From a checkpoint of a small transformer trained on Wikipedia.
Size: width 192, vocabulary 2048.
Architecture: LayerNorm before each block, rotary positions, tied embeddings.
Training: a variant of Adam for these matrices, 165M tokens, 5021 steps.
Each number is 128 + 32 x the weight over its row's rms, rounded and kept within 0 to 255. Layers, rows and columns count from 0. Numbers have three digits each. The size before them is the row's rms in percent of the matrix's.

# up: layer 13 MLP up, 768x192, rms 0.0578, rows 428-607, columns 160-191
# down: layer 13 MLP down (transposed), 768x192, rms 0.0435, rows 428-607, columns 160-191
up428 119:141103105158085108138162128166148177114162132169098105110159139197142118090115156142117155153090
down428 117:131121117165132149111130117155108130129123152184100147164167153155133097117160077154131141144124
up429 071:093134108095111115075099109141130123116133137109181181077179139174117081135158090141089119129130
down429 062:175091161188183143186170170132147128126130108126034043154056111050182161159115120161168165130130
up430 105:124120113091112032121155098144139120108134086073117117114180096149128116168193183122114114137081
down430 103:112169108073135145142197118104151135162105174192106114126131162115159120128143120096122157114200
up431 097:137142144198204119106135112087155128120181124114131128126066077086184108159126138134121154135161
down431 082:129143148082098198123154121131170159150133096160073095111146195109080130078135079134141115034083
up432 108:102150133109110233120091120146150088164048088159118099072142121150147125116093179116106140087186
down432 103:112139178080120101149134112119129096108111146114132145140097148120117099171145128118180182129118
up433 076:102157130143175108136104158156146111134138090119162111150117140103147108165167105080109137106121
down433 070:140137127195066116066093156096156106079130179125081131115108133153111126069088146113143143179094
up434 107:180137099092105094116091152115134155177149201163135154097167093117128095138135134093128179108180
down434 114:097108190120132146097144138198151050108133043098117062091106139139134153193051133154126098153093
up435 101:129133123124083104106170071173149107043168143152142080149199086145169122132116122157156172159089
down435 104:130117120160177154131123211076058129202041116100122145096058168105066118120093112089103102134118
up436 113:146130198168198089138182151174116121166154114079094125069137106134079133140106145090112125152150
down436 133:102120101109088173167108097072193164087145173184177144201129131122215070115141124092088145079116
up437 112:191150104146090096127169145118128135092127091147109135096138133100126167023105162088096078160141
down437 102:134152092090153194193134075127149105168136169094086191129061118080110142146151086155194131149096
up438 098:178150141110143118147149105153122101074072074155154132105123066129158107046155127141090110140106
down438 092:091111150106122143154070163093181162167172165104077088131112104133058086198135188158115152153167
up439 112:175165124142104129101182108156141090162169072143128176110189085144152058137143161103085189138127
down439 122:123213137123126085111228122141154088124100140098155064152097122135118120109104162107104126164103
up440 100:162098088085200137168111107193136125164152138188101082094161107138148103094092140113154115137158
down440 101:098134153160123160091158054082147154093143102098118127149113127142136100113154114154100108135094
up441 091:140119127092159155101133142148149096120127111164098157102102130109133111139113194119088158172152
down441 089:134138131176142093125119110106125217154089119088131117153142146160169115079147118145125090113090
up442 104:106145118165109105069116139117138151079135109184123181179139036167173069116176158136096179127124
down442 104:141118150104078116091159111137183112124157126126124111136129112076117199128067125131165102116091
up443 114:142112159172176164077167151134140072150167076160101145144138140182097106131088100130158102148121
down443 118:108104148117092153142109151121151064176194129107073163132154114159145062169048167142170126089084
up444 110:134050164186160086066187133161156155104134135131141164152154166153171096158186108094113133171120
down444 120:116166112100192082138075125090154116153099183112158096107143219114212167080143106135140120193149
up445 082:137119143138136120081133172141178122117161131155044188135201059157155094102175101099106111140136
down445 079:156081155113127110135141164190112138119081135140143084175134188090114135159087142164147194112169
up446 065:136084078133120149103180109122134142120145152148172067158181102157129141158105116113099098122170
down446 058:108153157120114119108063150128177129111145127098092161105079163134144151120116173176194180123107
up447 089:116171132186136106081129091165123115144142092144058172118111081129135104126136107068075156133110
down447 087:105113108052115140120131140071113130102138203106161099095142149161088102120151189196181114117138
up448 105:136122064145145128125116115129148114096150143178116094128116113126154136140122147129109133160114
down448 103:115136185126104140192107155106108156110099105116129143176186175136158160146113092092141141089139
up449 105:140116124128130133122161091132126100106149116159122063108098173113121087106105142142118170148083
down449 110:135175145100140074118157164143181161146113150148134103109182128196131178137157119126083093156117
up450 084:142099118134116127110141103173132102112108111109129116122120136081103136077107172152124131103121
down450 078:149167114109140142123138086138147163151103168148119130150072124179146105182136129081132153153083
up451 102:118110141077123139085118127108124140106174174186128144131108094125164104127086082101078156151147
down451 097:124158091149182065134162151180216155128125133097160087161119120098150150115145172085150118100095
up452 090:106114134085121170067144217133145131128143148183139167164134143162116123096113150097172143132102
down452 083:150138157128125048170111039158113108134106139106166115138109145101175118149156130185185128149151
up453 113:223208157115162139085111158122153118177117124142112126073125157135100157089119142146130155139079
down453 103:103081115160120155113156160148098124133130131150120140192092132147130110154133129122089176171137
up454 071:173139157105096117083136156157110178108140093091144152138088117111103064150153148162101102129070
down454 059:088108114117162094183095082125136068140082123130042101180166149207141188122111083109090147174160
up455 049:140146149129148142112126125112096142093135136172149101143116150080176083143154184144115197107119
down455 033:135053088110124120119114116146170117131089102089060164117128128169122193126135087107148047125126
up456 100:126146097142116123175138121084230162133128131148111184163112123115187144138202142094067122139139
down456 128:161114147107145119106172119165027124112133162099134107097137079153106089171082113150197132074166
up457 094:091144139150087170065164149111156105132182125165128162168160129111106167097168156183130174170121
down457 113:173157120123171096180123131116050165176090123131171121110107156167136141142122113093141123118078
up458 101:168180196121193128165157162141115162114110158122088116127151116179167123127104110092068101135085
down458 094:103086082129114123118178148131154175143143094138068138156154118149155084117134139129161099148167
up459 098:110137180170122157147145132081093165087116093140146123133153109142157098127156113052180170122102
down459 103:125135127094166116099102164144111107157133151152062149097153149115088198132112085206087095158176
up460 101:062116078147124051134158153124156099086122085178165171161168100135163075089175123114118139099166
down460 117:137127095119064164119103090156098118139138153049099090065140092106088186177114135181166104125123
up461 105:143115089132195078108153055174094087141121128135137138118180113136154166119099098151061078210087
down461 102:122123123148104146170146089114138131150079104117140100086172147132074159092110159147118149137136
up462 111:161110140158134089146150135154146139156171168123094068154152133214161164138171183086114053126177
down462 103:160094112148164152127081084097110167083156096148103145147121076064120082133121147101161138110113
up463 105:130157126201080038147117087129138163164162083120142138123134139172105096113126129094134117118134
down463 099:118127141082121110073139139172137096100146116168130118094129161108126148179124180132125197147111
up464 121:113142190124136116136154177196135098108120065166105115102146109150113110085180131049096148153150
down464 132:095073132188136120105144084154127161068166152177101135077053153098115111221121099132136101113118
up465 098:166104142163101172074134058119149142124187134084118119109156076133129121098129094048097168119154
down465 112:094130126145147117209137128130098098122104154161109142138129149164130132139122163147132136171122
up466 101:173056100136076162155168178160162161116139148142148110141148116106140141123094123148118145109104
down466 103:088187158099183096151119085086160115074067122139122137096145102115102113131159127117143114115109
up467 067:170118068142117101119173182099092069129086117124162156127151115106156106173138150149110117156070
down467 058:089188163089126152107124089193140190131172166148060079115102144143114135108119103115110113128132
up468 111:086100132103165102068126092158126125075141130146134126110106144129154182146115169096142108153125
down468 130:162138138151079121211190111163118137147100155117156124142086075151063073129109103153108128091126
up469 107:107153182142067063112158144139149088091145126152114123147202087157093095124147107153146170178109
down469 095:134106118082137107133131154135138121142093121168073179109132126112103148165188153127139074086179
up470 098:164117133113123069138168121193120125137075084207126115120134065119113084098143115110124137114159
down470 096:085139111179103114100068170115126172115129158072059114139130118149161166192153116127098121101160
up471 104:131125142126201168111137152113148128143147176203137127147100122139115167122164125159148147173082
down471 103:088125125155099161125084128110109192116157110062047136144140083121145127144094124084192142150155
up472 078:165161134182138163103164159161169086132153132168121165096137091161155102104148170058094155146139
down472 107:178168141176148155077165150148184102112154103151063137121145086138172083100148141089066144167135
up473 097:131130227129133191107179151200086091105122134154116127108128133150126093133095172109149193162057
down473 103:156119088116083128145127184157000128153085088130076141151128158111143145172181151109180121160105
up474 107:158119123172132136082123193068172091133107113156122166092145085165161130108138124107091176087119
down474 122:147178173149103156173145121097128114147088096074124136110134097116124148171066139149151115159168
up475 123:141158100155144167089154168164125131081128100117089145099120143187123159149087118124105167166112
down475 123:082046093154095170093132139118156119109143135161103104199123145174151105119176121135089168121115
up476 093:102137131076099103119137124123112097148213123152120079169121119185181133107194107110138118110145
down476 086:095113131149108133124082102115191137088063088128047172132187167133127043141149143145132157165145
up477 095:085129086133125123107116185172156144111155106144088208157131051121154079091144110166112164142121
down477 101:151078118108119157180120138130133122111135160111154039051128147102164155165144163102164101085134
up478 093:179119114143160149069146136130143126118132126148135133083139141031137125049100124083163199162177
down478 096:090189138068104145193117111079132133165094175096145166179108122235101115119185077138111067132084
up479 104:116155134123127082155112122201144119168179115129124107121151087098095108129181161162113143153108
down479 115:134098122097134146114160120088087135089106114158103157181102173122190069121094122082115092144099
up480 116:166142160153126142102141143062151132062145107180143144074155098150173083083087126129104137173094
down480 117:162136130156101162094106142105165179051135096102150154143157148106132128148219131104102145141178
up481 111:129090140126232113114142118114124076120138137106125171191121124129090134172115156179107128173104
down481 121:159147094174052135154152124161153156151163095114096109095168111128160112063195072051141179101165
up482 104:127140186167167112134139125085152125111181093073128174151112129146060071129146114096110131168109
down482 110:127110121185218137111050120185131063111149145165163112126150073120149150148125123097175102101073
up483 079:178165158157131181080167122154139072140131092158131139122169095156168091112171143087091158159158
down483 110:167183137173144160075166138154175100116143091145084135126152088144174079111150140087059139158146
up484 079:141173119153088137108120082124100129079097140125158150129162132124091091136148152015146107141112
down484 074:088111157162155137146129208145170150141137128146079104061104179090179155126112091187139139155119
up485 100:165090142140136129130110117166153172112119113150091171113100120126101090125113145065091145206156
down485 103:104168133112126139136104155120175177133163173069097119091104123124135104117126124142086043071103
up486 098:115103095140172134150150115147144105112150137101114108105115167082117074087122160166129149188079
down486 109:120102136160131117142099134113144135111112134163017154101168070191098112122168114095148133105159
up487 033:159133132107122146145124113138134133137107119140118147089163167106074095078083161107161140146121
down487 019:113117113116141130086165152150097098115105151127131089190120078143200124167155138114084086117109
up488 098:183102147113172110185156132114128112110146071124118136147133139118145080137136187127125121085118
down488 075:124134093158118152094098117163125097076123169162097151118128130187138163086138126090111174181110
up489 081:131157106149138190066138135147180121096166117083091162132107134119159141154102132192111174091146
down489 092:136113164116162100182106139122094171122110128145166096152171124134103117136137090073130124177075
up490 099:091115075168157116147082114134156123084144130117125190099125093120173085122152099072047081130158
down490 101:097166180093123135117150132166066154139095133176099119073152162116120167136074097191206179162092
up491 088:144100149117155151076086168137118133113118095151146139110062121180136139150103177098077166127203
down491 084:101173129162153149115166108196158110100124115090096138092213135128103132148090118111195095141114
up492 117:209185128138158192134166090191146098114126146132100104075125129130135145122084170123091151153209
down492 127:111143121130112101099187124136176131078138112189241159102168098176099146129205127114044170117147
up493 089:176137160142147157075109145089129211098129167141163153111118065116170136098148166095120167138112
down493 086:087155124088089102158111127152168083127120104116076103128148177144113183126112121149174147122150
up494 107:140136121121098122080085109113156169136149106122123119136104100091187181115083210090110161162130
down494 108:189149117122135150154189132127115063110118112125089141136169113106142069189110100170168115151113
up495 096:104111132113137123113154169071130106076180159147107157120116113152092125119168127108148186139112
down495 086:164081115139126145165102079093094136184081132176151123153156124112132106090113149198114082115141
up496 096:143162098159085115128202138121122156142101080085112109101126113145101096165129187123136205179069
down496 093:130079129093176158132103139122136153119111132125118140132105175121139051148122080112088096085123
up497 072:095139121143142111079176080113099198110116116168124130122111134150182105173183096102164146140185
down497 065:161091105155131150167072186135084089108154105127140153105135164101095131060106125145152119086087
up498 088:098125097155117145090202119170130096107102150151192143118143117197139119124118109100091162140179
down498 087:146120151072149149169056134088177152132118120075139108104097073060180117083148130144141114070128
up499 108:107142125134106184134170078168118069113162172124132049122126160088136140132109137051159106121150
down499 113:087126114087101124083204226088211153143077083141160154088101131162119098164161102122148107098121
up500 099:117191150133099094092142154156140116113102126127141109129092101126114084168127081113125192093092
down500 094:153157101110200155098110132093122115155133124130099131146140130123153157087112210124135077131146
up501 082:177128171156146105157114128129128185115183130133113124179185107097174108105151068133128117119103
down501 069:052134146164142149092150198111120093149091095137115098074130132141065127174145147141151129151149
up502 073:130147074132129067156149189138145102129050124124111152162192144101117155109108137178129187112155
down502 065:155122153087168182097119075122134150096214119136219099134094125133094121177118135035113083146113
up503 095:163143106089087098100167091123136134142126166142131111152148140153092150084134124132140183121038
down503 085:141101144182173130118082115133159067102173066111142077130143085119112147143097106133161146093147
up504 093:095148132138151153168164113128142040102146119119094052167099153075091076179169107046064086171104
down504 097:149091163077138106125077093120071163162136063162092145082160101130131146080149146097171173123123
up505 101:153135118185130107131104212100132086137134088162143122050123131157157132152113122112096150092120
down505 111:144112189092187121158153094130098152162125141138139128190109106138163105048143123151114101136142
up506 113:139127137107118083074137124166167136112126094173117122106111154124088121129137139105062143128087
down506 109:148147140139133171101111149136113105206090114157071165075059099115088160150086083144063122116225
up507 049:125144181130111148129121032114110143151104117135124155127098080112141164113161089088100187131100
down507 036:120120109137161081171131226144100118105161106104118116132166165109104089141116143188133076111177
up508 102:133081115140150163126118120100148099122140111142122193135130069101162109140096164120105133109106
down508 108:107164196181157145104097135169168102143160106159101076154134103164088096114110080109128111126162
up509 095:148190022111139132162179118106135068061127150123113100119120093073104107144141110114132108200077
down509 084:128125193138102135189101169105167152207132103124061180188141174165134086126159106141110138065158
up510 090:099155136098083161132146145111160164131141109124121141119182085079167079122112168067119136121149
down510 086:135152112102140100122098142121110131106145128144163123095093188184139166061133116194118150182119
up511 106:094122161159186122103127145127150110068142076143106132130155109123149105136147151089138081093122
down511 120:154180074085094120138157125095159107141082163114149156080110127146089122101160109109098174189113
up512 110:106125139118191064096105131124141118084160144171115140148120118153174087142229148098091182077080
down512 113:150136144157085170125115134141109117149064163128138131052141101133117123140062147127127054204157
up513 112:135155181121164167109217193143118153156080126145096146138117120155104095140114163147095120092091
down513 105:137146109110106103112130117158081087050134135107121132151107073154124172148187066139066114087120
up514 064:109138081172140156142158173083121138081150081126143145140112086094106150090144108122123154147108
down514 050:172079164071167125090097107174118105136112146148149088148124151126130122144124118163140128089150
up515 112:152145118099205169120125074165151132081113094142126104139143105168156138114101187134096165174109
down515 113:114137108133125063157160133155087077130151135186170048144091156097133115141202133091093082096166
up516 101:112107139117116194139123078147118085099109123087124152164109088139146141137143085080100170116184
down516 089:172135113094093106066075106175123126151127134151070099129181133104175149133125162167147113166096
up517 115:178140119116123115120135152093153142132144147109105089085149098142177137142165160125084101165140
down517 122:118114129206211156097182149097146170124153103112106127137129121136098102210143127146103138097090
up518 100:172136080119094106115127107141165128168078097106135157131209065104116147126126187099082152111173
down518 106:108122159113119126134169172124073108100110145135087145122065152096137113127145117112083142144089
up519 110:129138086154124208139165079092146165165169097116137144095097118082118143116094163137109105098092
down519 117:139133158106149067090179125138159140072132094169078085172108160177154101144142082097058171145116
up520 105:144181131128112153120119129138106105142122038148125161126097130152171100048141069099053114136173
down520 100:135088083148136152141141061158157120093061188086094185097096124074091177131094086117138138186124
up521 110:108120144109192175094099140125126074068142154181098157177195099156145108125090107123143132155109
down521 107:105211078144138171128162108107001170155163149162179062121133133111114123098090086060137164088149
up522 090:125132103148109123126133118110147138056145106076144162075200103151153105112132143117165101176120
down522 082:146119117139134114125152179141145114155105183195142077140068150121113104197155130184120150165123
up523 096:114139156158118186098100155139110138119161117122133129112175154089095141119112137079139114145101
down523 102:137169129080135092161176147122169122136072170125135122089087110174171131104125114119071147162144
up524 107:165121166174122157066179157108160087175109121214123094128113068131121122151175123074138152101171
down524 104:106130115083139104104161193107119161053131114106140212132141172073193134138075164119124133176123
up525 114:151153149178107159092147121160139103132129105163095099106108151169138119061104111129138160180099
down525 109:121135097056186110168123138105159127138102135096174148083059134107165142172141086134105169079105
up526 107:180140116183142185100168192099104162129110077091102147066145126151127177112087125090152147116079
down526 118:126131105070133133112154064153115164077129114139135089125123172126154114123191170135098104129186
up527 116:138163166140130183087151212176132133098125115119135162089152113160172162062146128124131149146097
down527 116:183156110105101149093174198187057126121094136155146130098160102057133173170094148098188131139083
up528 098:079121131106139091101183134136096165109125152128108105102093088124153096127086164146166151097087
down528 086:105139177119120140151079167110150118148141116114117118163148147127091206096174093089061119153169
up529 099:129121134108172133135097104148155106167106075092135105128104108173113154195096088059138158149140
down529 093:061099099118143122073142077136146173116145139184112144150084146121155120072150123169115179141154
up530 088:164106112130096090165144122116121101132159127113139114116123113099148108096131159106088150148134
down530 087:109151112142141187087121112116169148131062123169093136100164144182082136150145159156156081153118
up531 099:113119129177133110158136144124128199124104110097119111113107093116129087095166134103107098153157
down531 099:207123154140170102144143101117114111126144124125210184126174139122150177178083104142139181098151
up532 069:135145127101158111142120168143147107174084127041147156172163077171144130129145192142122146130165
down532 055:104134147164101172108145132129108176098150148187143149108121121097078150086102085184115073154143
up533 081:121167129095094143120083176126134073135054194178136119133120121125110084123174104146113132149095
down533 072:126122142149175111167167093111112173190199089067141124103160119123178169153092158082149118154150
up534 097:095127117062189160098156141160111145129159137085121103080141092145117158214122136076093105110194
down534 095:125106136144114136119113099120161057049207150085132081126121111084191090093115157138122148161072
up535 046:170122110144186167143114193142095103124129132125188116176169118075177062145104161125091174142116
down535 034:107128150132078121104128075129225174159119145154042168110084124201112178080174132145109044106166
up536 089:089111093122137142097144128117134100130128164175124111142184112128080122103105158161115104206124
down536 096:180134165150142091138121149145120136159175057130115119095132117153162093141133130120125151117169
up537 095:106190147180104106150159122151164092138099121115088101117130196192091150148174126110104114120106
down537 103:087102122056139132146077102139145122087146151127166144150138117155144125063132127153116128176125
up538 111:112144145180101155110139155153150147178167108138100099143159156123106111182168121119120164137078
down538 117:141118151157138128141115106127120037096072146161195087141107155136161100080154063093125060128185
up539 096:162141115156116099122141116153092089113172145141115106108156130128115055114111131075149087190111
down539 105:116073087142110136194076181054204145132105084108055132137144136140144148130156108161098168099163
up540 121:148103140153149090151181141117128146103153147152098124109136089175169079143172090153138141139148
down540 124:087172181116160126122175166069136113141092128179138095138096098172121137123082089135200158118040
up541 098:109126110116097203172121095106174139126138111131166186115126057065171096121143145162127132093150
down541 105:123096116108079157113117113131147145112118098169184099095161100062122123120169156150200130127141
up542 098:171155137139179166123096186108146132106102109124159146134141111138093126111155129083083180144139
down542 124:138140111089057119115145080147116098189138142102102126167140143142130147147105135141149092111108
up543 114:120124124127132082134096134119127115122148097198111104116125152114208121064185095123090114195168
down543 114:185114116120136170216158116187122074166177152138121156148095150174108146126098081158138119128120
up544 098:144103166089200108091144128138125139062174115080141074110132064158138154096115118113144118145158
down544 091:139192091152073135123093158180150142214098092136052148172122132123105071175152130152101128153174
up545 115:164149164120154091133104153131137109163112121157112181158164095088083133148167134105080138134068
down545 107:070075117172120101177142101079178118128140104152104087135097128114176122175094133148089171091128
up546 091:148091107170147145124158068161131112127076148105131135078180111146124167112133122090136085157110
down546 082:099188134145130183164092167196156128108175107095074121132067129126171111130090154144142155102149
up547 101:113109169171112108124145147101122105084194098094122196094143117126180098108216115076108185129128
down547 095:140160099092125151104144151166153191156101129165087117142136135111113202174078180151147090106133
up548 103:134181155160117139145102092143158079134144125150072142127107124123115115177149144078102079125072
down548 103:097114129069173120115130135100094079145146127124168141093126159133086116173144158150114147139150
up549 088:072140105118094163074155150146118116145131107125137153041090106091090125136101172226108117112146
down549 080:172145120147137139140101087103182091058123128147087115201144131161170094129138092067182130125159
up550 108:155137076081167087159181151148108088116123145114130113120133151114106152054192175120142123124149
down550 094:118088151118109191120084138085112134141119115145186191122154138145156097126019073121141140085102
up551 102:135191140129114125156118154132111190140113095172113135155130119160112084095147113130119122168149
down551 095:157083155178077140149174097145136124134157149123162131106149109079094136119190140106165160150075
up552 118:171119177158145159093184181148130144093131094103118081085185137175169167064143120123093137160151
down552 122:122144141117084123129091139121134102131126176143086154124159122147183097086094096115152072140165
up553 100:103112098194099161116141148134146142115147092178098149122172111133164095118148132101083208075168
down553 127:159149164123150112108120091087042103137098180095148138086122106138089142158106182142160147190098
up554 109:105139108108085183106135115092125193121163071142115112113166081128150104140149197128118137112089
down554 102:132132111154153137113120130158141118115105180121082169110111180130155127117143095131122106138149
up555 105:136146176113178155094162176162136084071191154096111141156128134107154131136133091133086177139115
down555 104:121160059141095123152126128118141174132060099138166190130163125142161186117144134075143135126182
up556 090:142165095140143109137153139127108095144136096147124124112198115120109148133143141118107161137118
down556 094:128131183111114122082127086094144193062153131150123130103096159133137104088164123136133057123122
up557 089:143157121168136093116168168141129116098160116144113143199136143170086136166144160147141079104111
down557 076:127145106114062118135113086149140116154087096123090124113108154110172169085123133073051161159121
up558 111:175170104167149170109162081086134159091157138142148167119132098168143107132153063118089127081120
down558 109:087103126097079147131103139127153100145054158172155095148127126143113171117081151148095108152137
up559 104:148147189111108156073155099096142096115120124095127050125171046110111105149183127134126238140177
down559 105:097089075101144162137199116138169130169112186146036132115129127103101145177105094114111105093143
up560 107:106162138140135158099136114146134134114132136125094204157139136237121131146081131074141162193082
down560 104:151115120151077177131124109131177121177128114112077062120111106103136075224136157166101091134136
up561 097:134131150164141163085082141094133146077168106197118141143190100110134159123124113119114128114167
down561 088:117155063136113142107167156104131146155088175150097149133103137196132120129124152121126125102171
up562 080:099124127189108111086152159130116119111065131078163131134083111117159114078086205111110109138178
down562 076:157092098120185125152115142092169093119157152131070152125159185123098136161223073139138133119082
up563 108:139182101147101171147130125133145081065132088128115151100191103203199126071165147079138124166119
down563 109:127099172162156097122139185167159144080148136147114093107139149121123133127099128118100136101154
up564 092:141135141194135117123147125134077091124159126131147069150136151119140122139134108106131185140149
down564 092:153163137160141181128132128124000133140161151110226137098153138131090086135181069169127155119150
up565 114:111165113115154086144135119160137073137155179204095094142111136160183048140186118169119127186101
down565 110:136211118164151157114132141111210167211153121142115167124121121148070152144132118126125129171115
up566 103:158154168145172135123169138135111072131176170214124121121119159095113129099134125035143174195091
down566 096:109138109090116126118096115114123164121149121098147096076158067236131162113112164158105093090158
up567 125:134170171218172145150132148119124099096168094140112079128170112153136121107123095095132122137127
down567 123:173129156164149129179110137138126079142135105173082133109115113101166103082119087170203120123123
up568 106:106111111109154166141114132132153108122126129147131136123214144107127111133114108082100074136113
down568 114:076158123178122122147148109154170157150113144127150129149128159138144145096098133114116194143156
up569 085:065133124148115144119084088135138069104193149107119138113145131122145085072101190042110127168162
down569 073:127121123152119155137090151119176159156125136153117120128145140113053197200143082152179097092141
up570 095:152160159110211154157143119124183145147150108116127194172106049168139122184137121126066103102145
down570 104:127072163158065150115081169134122154116127137176118129133156169128135097104124149126157130128144
up571 104:118131157126094126121116155090124134131182137112112082154173078101168125066131135155119139119113
down571 092:162190089135152127026134166153176066105134104143135130081140164073081178134105188127169141179116
up572 109:131148217146130155101150138094114109089098116107098156140123125183149055163166081035135162100147
down572 108:118098141086116193111112104168150079120142077096067103126140133125139106215162175126142113108096
up573 111:151123107100154068141165122122092115104109164113126159126184160126149102136120115154089148142098
down573 112:217167179143139093153186157092054088138085120118180078102145126112147125136160129184203186073101
up574 121:152173138143141101135107185153171121119113132186073103130134110138160080121182139127095117164144
down574 132:106061085072095119157100165119200119066169149145072172118128102143133145059179169156120127154141
up575 100:098099114124125151059123106170132065112154118134128110093079116144154128196155130152105151111115
down575 099:163165117140134127123172178101085162163149164171027110131118132116146131060151147144135126130101
up576 106:124150131149104135071130179212141090182186103182107007105131110089108142140096153078120122116163
down576 107:170111117161143142151188106093099189119140158119152130149111122134129107130120133158130141177104
up577 121:154156155137124174129125153142125113127144109056074076103136083162122102104119151107121176138195
down577 138:107106124089184110157135129129160142097152097197167132119152104102116134100158119113119100111096
up578 091:139136128101102103019144118142146143178117143133102161139143121088174183126137091096088155124098
down578 091:118089132173173117243184135161104137159161179131200102129069118101131062142141139151149113170125
up579 102:173127103181134240100157142154141177091058118150092140118129119146132127129108140054129111115089
down579 100:116097178082119087165156115125167107160139157121140118108127138107093095124137121138139146155100
up580 089:210126123094171147098103085132137085157137084117141149112086069116152069210116116074121109124118
down580 085:074088050102103101158100153143089186161105171146139170176109160126097156058110151167127127155145
up581 106:165150169085123162104108133117128086101211128126115057144139067095102149131124180099089118170162
down581 099:156121102155147083157091120099092129127105114120162157139210113147153117164125136150121115157083
up582 098:207157140171151127136161114183120097162146119094139134138180077156174053098154109100115149144128
down582 105:125107152087072156155104147106091134140086150157122088125121162120073168161104090117129113153143
up583 099:095134133095173094120112174119113101121111146124111144096133160147153148092110162179137126149135
down583 087:184139176154147105135154069136036132114112159151255141124162146128112108135173126103126132154114
up584 114:140161101183130092136107139131172073113153118095086125143154102091098121145145121121128163168105
down584 105:128143120156082158094148135167131159109104118138128122166078128107136121080079115092112111157196
up585 026:141154116128183110139112139157107112143070115127148119061230120181107153077152101153091117113061
down585 016:108157159102080152113176127116138144113183196151060135209088152089150154182073165051087149115199
up586 100:092080104190148149135118166106166121142130073187159156135143113131160117096174185103075176100150
down586 113:197158128149124142165073095147123082128134217101105121143110106138135134122121076168203090172111
up587 102:120141105175096143071156116084139130154167103158112164130143076144122120163134141101088164096125
down587 096:130173109150114144166102077169120152167091108156161108132126149120155131104113129130129146134093
up588 112:113157127162174157124120160133161171151196132084123174108082122151205154083113137125163062089139
down588 105:168135141109103103100097085146153148157071091147163068132135072098061178150189111063074144147123
up589 113:110163121153094182089161129165124139115135120190115154152127118156111071130147134107118167149156
down589 105:160180050107132141146170133163147111130162128079121110157144107114122097101172150161150145125128
up590 097:113102143137126120097106097124175148190081137139159116097115106129147135130173126117080126102144
down590 100:163125114165142175120198119103148070089163145100099131138147158116143174160104127162176134202117
up591 077:132151092141139138144123160126124044111122138191122116138114093066124069147094135149113157079099
down591 063:148149147122147083099157075156163146156130120097128147138084152163119121077174104099104073157175
up592 100:064163178139090128085112132097145180137117125134126126162141115094111074156149107168139085128095
down592 105:140146086120143143152171097144188126087147117122139154164138136123135142103142114107097126159164
up593 089:136126134117105162120121156151122099131119121084119084081091148107106142120140118114135169111057
down593 080:076126138125173113100190090129124185133135138137117133119159126146141182155145115122112100132139
up594 107:115184190142140156111115101118151121120099130126115150143105100158126088146146112131131146218107
down594 106:154138155132137126120138129116156081200153154161146106079212161105183103119117126141145143081076
up595 098:207136161140103153110152107159136134116162143135165135099155124133136089149088132123109221098099
down595 102:106066129081180150140049163186156126142157195118049147159107087140107145092133132161137046141166
up596 084:091121118165110189152165099128125161081134148108142187128121124100168099111111118102110148114133
down596 069:143145119099186128088078160133108123159156070208091097105098139156104173143123155193161115175139
up597 115:080185137137147181110122153109168129114156150146141171107152107149136110125187137132073177146102
down597 112:122149118119097059180132088169130082148090085135168118206098173074148138164148111112193106124122
up598 111:136162115092109130150168099164142202088140122140119051136167097135096101174124186127110200152116
down598 101:086123073156135080122104213107116106089140145141129192097127142136178179119115109115123091154162
up599 084:107130082118105165083146152093139101156075137107099172136148065066111072126163153062106136083106
down599 075:142144159140119121180128099158104129091147110136106127157144196158117158112158124207126130193143
up600 100:153131123132148138111175100152129087088142104149120133131093183158100075099148134074091175110097
down600 092:122123119095135139096085151118134158121166186148154101148165118126155138121085129114073103130112
up601 112:150103159140143181109137126123140118083192104124142098063150114122139138102085124112168110132100
down601 113:152214111148118085231154140098046099090084136206203099125174122107113077120151121115094143150097
up602 117:159143143103124166133128172134132166107108171083105115067144146187166142123147116092114108118125
down602 119:163119134183152127098044074137167153063132204141103088112161125092150135191121126112127099144166
up603 101:173109131187161074085136110084124165100105183170132134099142087140152070088134117093094127144096
down603 101:102128139138174127128092166104202047118187112114081147136138160116060169130119101145055103110149
up604 113:086117107159166144086119137138162143112109103156143218113153081107192066095140137148139131130106
down604 117:172113179083135110107148129091140176157240128144098074081140148114102167096163145094115143114096
up605 099:079100112145058158145156108106114108125186124098142109141168133127191106019128150092124132116121
down605 097:223128131141139113136143137119151190126087087159108146091124140167090091110127081191161147175119
up606 110:117167117100118094100128156131193121139123143153138084049128087175124119087134182135111149160141
down606 106:123102191162124114125109118125127098177130141068075137162161151104124070173085116142116078124169
up607 108:155106052115116147112190082106115107155106135193134113139143133124146078101110105070147104088126
down607 094:093141155142109094162070218151171082161128134109123192139119143176171102111126132135111148166096